python train.py --num_hidden_layers=16 --hidden_size=256 --num_attention_heads=4 --num_key_value_heads=4 --head_dim=64 --intermediate_size=704 --vocab_size=1188 --hidden_act="swiglu" --norm="rmsnorm" --norm_place="pre" --norm_eps=1e-06 --positions="rope" --rope_theta=10700.0 --rope_fraction=1.0 --qk_norm=false --attn_scale=0.125 --bias="none" --tie_word_embeddings=true --parallel_block=false --init="normal" --init_std_qkv=0.0388 --init_std_o=0.0 --init_std_up=0.0388 --init_std_down=0.0 --optimizer="adamw" --learning_rate=0.00154 --lr_mult_o=0.629 --beta1=0.9 --beta2=0.99 --lr_head=0.00632 --max_grad_norm=1.0 --warmup_steps=401 --schedule="cos" --final_lr_fraction=0.1 --batch_tokens=32768 --max_seq_len=1024 --doc_mask=false --z_loss=1e-05 --train_tokens=266600000 --max_steps=8136 --dataset="wikipedia_en"
Each number is 128 + 24 x the weight over its row's rms, rounded and kept within 0 to 255. Layers, rows and columns count from 0. Numbers have three digits each. The size before them is the row's rms in percent of the matrix's.

# layer 13 MLP gate, 704x256, rms 0.0922, rows 172-188, columns 128-255
103:152125083137151114119134172099069096100102108089129130088111104086120139157146132139086136115113113063124166134123088125147119175150109143173128131139134123132144112116113089097137114130136118115114137111144119187133126128159101116141135142088132140122106117087145121133136122128107141127086128114120151085122153092142125136133118106087144105119140082137141123140091103140115125091148
084:144138098135144151081116161137174124160134132094137098132094120150154192114100120152117180152160143126123161103121121060158143148134090127137130120125102141114139124123100119109117140111107110122110094195136161135119132111148131165167103122117115128144120110111120169105151109129134106102133135092119119129143075155150097124130148095115111107134135140123146135094102111142114102153111
100:135129137120127160110095111116155117146111124117131109129133126144137160158097183131129126152160138110136116142071122115149115085137159139163125104106137144177143116118131117107151150165087137129138124109158101106147112084080131172132140145109145135132167119117167134086093140138107102152138140190115120158111115123137111183141112085097159085094130120157075135094100112092158139173123
102:138091134141146112090119087100162137175127134189130125073119114134121140158127136199109164118152154136128139100087140200082145120132163139110152151122127128145146112114115110096107138164119143067136134111118096112134122118185148093135123147084098162145136147106187139141137078123101113118158156121110180132123192129107089186110130126115103078128112098154113155080153124112103124135125
109:106151142111146153132140119116106161105138114099142161099142108163127158158134133119105168120118128130144116122164136088118136116121140147108134093170091087103118157105119093144110142078146131119136087083131147114133066160164113115121102174122131106131110139108117152112098135127116157107129130166138105132125115155177138133114112127125148139115118113185164144150100128129161130120112
113:125121171112090132117132086125139080083142100096121144129114086135157194158122133164106126126141124087128152103115153136142136141163122100147121127182128105125155145107118133150120175118151085130101117106114121124119120138130168136118112129129078102113123142140121128102117134113136138122148133139118120073146114142142120140147144148105177121115155135211120148124159152106146155138150
104:147116112111173132120128160133144162101188150131106148111167147146152158149126084125161129138128075095117140122139102112120084132120092126112088091135112131168130110157108139140148094071126134130116127148146163138102098102126176114111162152156173112105132141119096131121114150097114120104133135173132113097142138133109141161063139111102177137128095123147115145156096137115154111134154
100:187115132075133125143116148159120105129134107115149111131149080117129169116163138137159139161085085169143111124134138120108128170163170134114134112130092144122159127094128138102147145153105149100139122126161092113120145161096155141096093170119123145138113118185111131162116111116162104132120117098147148118181117118138148089116140117104173144101137131189148158129087082150121133104078
119:156145140081110114146107086132147144101145138123172173131115085146137191163164133180127144179133163119104100142131169110149103127114106123140138134156129093142132136125141101153112137098108128162117109127137116120129122141110090125118159145128132109162060122128137153148082111155104126134102115178164127145143083117122092088107127161122173119148114113155078120151158133134164135166142
105:138126101117123161147140124098101138086158107137146114082148162146144181109144122117116136111113171132118101114068121119108153157135152104100083121102098136170106132137143143139158128158116178139152127116183064111094137126099137128105133152120160105146136124140137137083121120104081149124138081152132133142133171059114071149088156100141153177125140144142116134169120096112135122133151
102:119128088118135127123096148156117161148171131112122143136115129148125175127145137139093160187123099121110114129151157161158140138165133154153135110120155132118127138130117148149117122154112129155148122202120139106151157112091180094121134136137086169100104134126113166138095112150142142156062153124098124135164142149086125162153122105133110075142080089165117167140121122102133138126143
111:101081103110108098158117076108148153139174137126142145145133113104157131091092118117103152120131158156118095117080148112135106159143135177128125098128137088126179132121141109121150087142110123161099125160190145151092119163163125135121125111112122138139112112114142153148084079189105136118096168161140112158154089166118141129130116149114138172118105116138131173131127132145170121148107
096:121148139161111133116094103124156151112126107107114161103147113100127104130141096152160132127115126120096096134092155103120103159151162070137107127142074146108125127150117130167136103157104121098118125130143145136122129088159124143129136200148124138149141111126130100110107107141126129127138143127175119135128130100149140191080148159114142157144154044146105124127135172126150128130094
104:142159084142147112152094089099141126110139168152185111103129130137104109119157134133182115132106160169147162087123159193143109117184149101137108145084112152129171101136118141148121155132104123125154121149124144139138146132157107143089160127106120157121121175111095181158120102122130087153158161147090127149131148138160092138122106116133135116093157116117138135098114110139172116134123
100:177123100092107156112163110104161107083128098105125150134154122128128141141139081126144149144153128106112101131143143155168120131130121118109125092143137097111145117119115124118168150114129146128105091107143139129156100105110102129114107162136073140132134141130172166156112140132133161152137116097141112132141114150173113136080168085135109118081120132123137097134121166107129102125093
095:120088119131126176102102134128132121146127118088090114166146138118095119138119150131114119079078136144135112128095125142140129183123119113122124151149124094145146146113130145096130140173129125148116157097134145144149125131148132156080148136129120177140141156120127105162139115130112173164076161083106109155148164153119210154167137114097139139102138126145109098128084101164139061135115
104:111130155152147152153140134109147092138175064150167151130147163131175102149169129123132125130125135157073128111144112123108091128162162116097140095150111053072123116105113098163095128160120112104119097123136144099129091112100149136104140134150165082116091142103137099117144108165141118139109087106148101152097128144174136119093121160104157091159166087138100114161109131129129119125108
# layer 13 MLP up, 704x256, rms 0.0879, rows 172-188, columns 128-255
101:118107131170162080136113145133152153141084110156141161085128185099124167090118169141120096120090095136131126122095138096121138142109159122136086179146118126118140138143104119078135177096134127130144139104128119114072163140142146134144126149135178118150130119143130112138135100086129167158131134115137147124125097068104125120134099137164144165144136076132159129127111148119108144126096
092:087094136127130106136118133168085127129119143143106128158131153155069097129109129156105130132114122162134118126128133107117103147116125096125119146142104121186078115171155166087121116170143158133142152107134150137129112187117140123109161086163171101110125123175150148133110135164106142102119094111133133104139143128139162120161169103079145123104104105152143079130151136100128131104173
101:098127115137121115129094138097110142105086164153159128131128108132115176138122110081178153124113185151167138114137110172116145114130149134163119105107121116123120097107134098113116135146123113126108132095125077128102060174156124156127095150098095131107107126115078103130113159113121133148134144140119108109106147154141129141136108117166123121134157168126080174153156144150125143125106
105:093129133151082120113141078172146140156117121132141118139150118126151132140087120099169134121133097156166142157119144127139119150114129151182108110131135115134150132112104126137082146147110161118123102131126127121134143146082125129128132176131142135138116111120117126164116143107141133151118129128115122115157135162163122177093086144163131167043131174133064143126149074108149165110165
110:120177155111159137123143090154113115108177152139138137118126094187142122184115158123146170174138103134134157126131103156155098101139135130128130129118110139124127113146170116113113123105092146121107109152128132137138118109101122111190126142110162101070084136140130141135152091150145089160141097066117125105122128119160173105154115089124143103104115154074100144120115114153107162108169
108:136127106125098105137120134109092163128125162174113143093085129112063076077153158135133130156116153097115170148122153188117087128098140101110161135127111168167084163190138094113170064107149107119127142120128150155123172147146145112162123112119128131138134109133135121144150133124171124135142134093128124161165133108140125103109142162137122123100139143076162140097090146127143113151101
102:084098116118143140162132100147136126093119064194104152153133108140117108133112139126140145121118140137148138091104114194080130147113107147133175108154153108152174164167116116129126131098143123165118154139154155151118133100152155090101134133138097114119151163156132169140133132112135128121140130143143120082090099165094115105194127159096134111139129118107087160155088121145143140099149
099:120116128096127125096163131160124082134127155104092103119113135122161113128105122120105153109167126107122134140119134127098098143122129152122140132143154186111117177180155120142110159124126114150138134101094121114116130099121134108145123135146110123086125098100156121124134155185190129111119106151173097096098117160129148116173161070114126068132105166136126151145139138166131162156131
115:174154189124110149146116157135126120114105122117103144149124131158123134123135117116118138151121126131103109111140153147161165125160130095138177118118111143136141089121129096152114130104096101153117122120107158095121104127124104129120138140136139109158127142133158133144130152142120116104098156120139148109147143193101116178138124123151139158113150138155130076096127140156084132111117
108:128157194127127119116101125107143167148126114120134131165133130148148099145165096144147097073123126170115184145157146159145096123173134151108150154106105123145119120152105118103112093134111091067137150127170125154134137090090123141098122131143124126102141146129101155127083103122117077162147138114119142167141139150113155118120111179088124114149129100159114133128110104143106147112162
101:085130131096081091152151103145103132152131105126149129137037126166152161139132093165118128144121124168135110113132123158121137098080129140133112103149145110145175137122127119107121162121160128098125147118091143138108140078111148075155148131108165146091146149179152172130185112141121106112110081131143201127083156070107110122103125099117095128101107165135119148115160128091099114140126
108:114148118152073118163120106146127102154118117162124127149116194148087109108142140107172128097105165113110116083147150166095100135135111122123105147160132112065105064174136094131136100135108115177117151128120153143126106123104151169146157156156114106158144125157102152168128124137113127142161115142118147103123117092129113161111163119159124101145150115167152119127149155160115095132095
096:141132098149121145153153142123120129133134126125098140143124115176154142161142090158144077128152096140100112174126102102144170120130115146124157128126108140094140139135137120170118149082173076117108130116128138106121155075109137124131121156121171127110140134118037114173121143085111147126162120128153121088115115182141111096085119127127122158168121117144103140170135135121136158110123
097:123138118130129106120099148139098104131141118109145148125145105115119128150134118137109120153111083103117111151180130118124142159078117079106109140124125152135085138069174131127129100101142128115134117117136148112099112084075104090139200139163180113108098128165102096118131142143180144147104122104147143086143114150118128114150141127136135135077093119110132105090149165108146132135159
104:127145081126126110121103153099132125116075127107160126136143129126142086147144120117148100106092133134126111112108142101098108149091174113110139140101101159139122130134120136143130129109178146134155125147105110086104150153145116123135119135157120127113124106125140145096065122128104126129075138146190098123132110132108150165133095139111137105147152143119096140169100119105134154072142
097:102135131091152120114125151123123129093114140121148102117080068149130132140105128121122121153116136114130137116048101116091081135145106050137103119130121152105061124172134107141175142147145126143149146145139139120171150143079126130136095148166159118085149146139118102101130133114143092124131136149150154124099154165149113084103103088117101127133112123117116143125128192144150130145101
105:108151147145148120128116167173133094165124095158093152184118184147089106136092089145126120118157100122148152075108137163047111125168143117132111155108137167114140079098115112153127134145129138141122121124107124132124124095075130106141134102181163148145096106123134134154146143144122106126152164140133159183140115100166122132138183161109122098138143114175137125154129089152153118136117
# layer 13 MLP down (transposed), 704x256, rms 0.0767, rows 172-188, columns 128-255
102:111118113112119144144136147150124130165164135118135157104139132142158130109131143118111129151108154131099138179105141127178096102083179118129128120178090149112163127122150144156136115158154113149097131161133114104146125133186098107142132096135172160131115080119150100158108084104177129145121155136118145137095152154094107192139119109112118108137094106121093146141106122145132137101104
092:149113112138104137133121112167098142101108125107100135115114156131115093126172115096114039096142123109138139147128182170115146105118186150135132124164096124146130145141162123157132126121073120141089119106113127146152102155105119116083127131113151122108114106119125074123102121138120123126107106172137127120137180129104171148146107129078130139125133113105105169148124132139105161088095
104:118101129105090146099110118096124146130144157131135101153150128070115116151137126107131159147145186157160134133116113123130164155145122122122151087093107126147122115144157143178093156102124152112127116108154140082126131148131120130133143145124114123103121148108109152145121140093114109090087081145151154107140118090171111135121093119123158124150137132121121140104142166141122078153146
106:098078081129150129105142120145137063104102162137148089160149116138112150087079126114132142117141095119131160106154137129139117138139206168132149086148116083126126112171114083155081148157147119154132146137162108141178128109126123111130152152131138149163114131107135130151152097134134143096127105124128147107128132120133113127146080087108119127113131129091161100133145141129122141114140
107:124138127143128123084131109158149146138169142144103086124115077139115118149098146130095175161115125130144137135151132129133203048116165144134097101135119109129163117176162112170150112103145100150150121154103129139155101098185110105121171159139111119141146152107129137121105114138155135113164094163158124150147084111133140138118109122101135105159120110169136141127148129115159154126167
106:117153148181138122105099122127104109118142124159131138083139094090121131088133096084122155150147116145149119140103136164134100132149145126103062147126135127101153123116152156122126113080143162143118144122103092100125147126113079087097093113147137130098124132131114115150103098103135160106119122158095073125082140176094105107128121114129086090086146172127133114154081097102144104123102
103:190110124144193107109132094120167107130138092117148098082129167136114131141116144114121144133155124108143127126127160115122124126118166157142057161108087116120145126126129116119140104115158150104190145108134106120119122104142127084122105108104153148148117117135089116125120138131124144132152155159109113115117134156179118125096140127147142104150164117133163145131102092113167200123154
106:089126119125142132191112119120091156116167143125110114096130144160127111101152144109116129148155086091165135119105161139125144155139099149142135168080157138158126122127153138136134165162125151125116151153115160156125145123135117115152117123105104116100117123143134142086143148214138135143110135143162120059159138148111150120169117114149091123110122114142116113141136125107189068152152
115:145140132106128128096146137123156155134112118137112111152130116155114109090108140100115126171120131082115095111095177116109138116135105115113147105147112141145146153145167119119106124139111138097171131140108146108097146101128149109089126152088175096164121187156131115093120140146140073160082106109162136104169152137106132092141151132165160088112130132121060116128128126126094088149108
105:154126115135083108096138115171128102132121143100120088151116116131140180164138094087150134133123141178118134093136071151185145123136179167138134111129133109118132084120103126135159110109119112144137152131141111136141098102137122123143122134153095131111119205092122134182139118129119098082106142160119149080115141136161130135134081150111133114100124102142129132135117174133164159124150
101:165154109124134122126171122103143102188091125099124104137157145109150101132107103142123160152120139146125105083094115105134119145121144112113105160126140118123108147162152118162192124096128150141163185100117097097144123166127119132138117142115167110154105141134110132115103098095127100098145149076093126090126111151138124089110136102168091132129159145156140090092115083108090119139167
107:112125105101111095133147147151086131115111131112126144128169113102097202165157119129106130124149121128091138131142122151159087151107109128143119100103116169121136136121124087154148102147128121088134120133154113132139134089138152194131135184063131138147114116108142119138098138164166090160112115165142114124122096166124114161158142127097143163114107163115120122130153117141083103142149
099:171142151128127164132167124109120113111142090096126161164080136158104068147136129117110079121131142136143130140152102144161159109168135128132177105079148164115141146122134125135132109149092142159163110135120127132120119120150179132122124065116135147143116065086098120141141128121103134117112134116188112159133118186148138094179145158133076109076116116138109143115127104117123103118135
099:112151122135147116173086150150091098139106165173112102136133116139104221115174129149112095143113157142143149151148138156122132155146146097115146161152121122074158083112097171148159162144150126150121130105121136143146135161122123137127137107154124148139144164137114076135133128129128155138103114114082099144092151110141091146118146113164125147135089143130159129129181121137134143104157
102:127133115150090125132127143151090131154124153115137158145123163106150104128144161148153139156137081082146141158093144113136116151118136140146120098153135096115158120124114182112143157089094129164121117125096117149172164161075114166149143133147121113135110159114125104093107154144145130135152110150168149122090132126086118143122091131100222140135105177143103158144103144115143163101105
098:157133094106115150128107142136132158185082149165140135127145123134144113111142144165129117159129137137115121147154171141100121131152134147097094153100111090142093132168164155122120093123096166090158155126127112126100146142140115181145128150134117085134129160109097107119113114157167130108152124086091155153091156131135128142121168103155157106141156146135124123149101122109123165155135
107:127119128134132092081141143123154138169153130197153100152135109132114114153132141110097090113082129113141093114141069120127066145100142135132124091106116127109117115131149168122139109141129154119110118133134146114061156105136150121141146150135096138138119135133119144140105129136112152137151154134153123118138154170105128131124110090122175118107160129150105143095115147121143102190119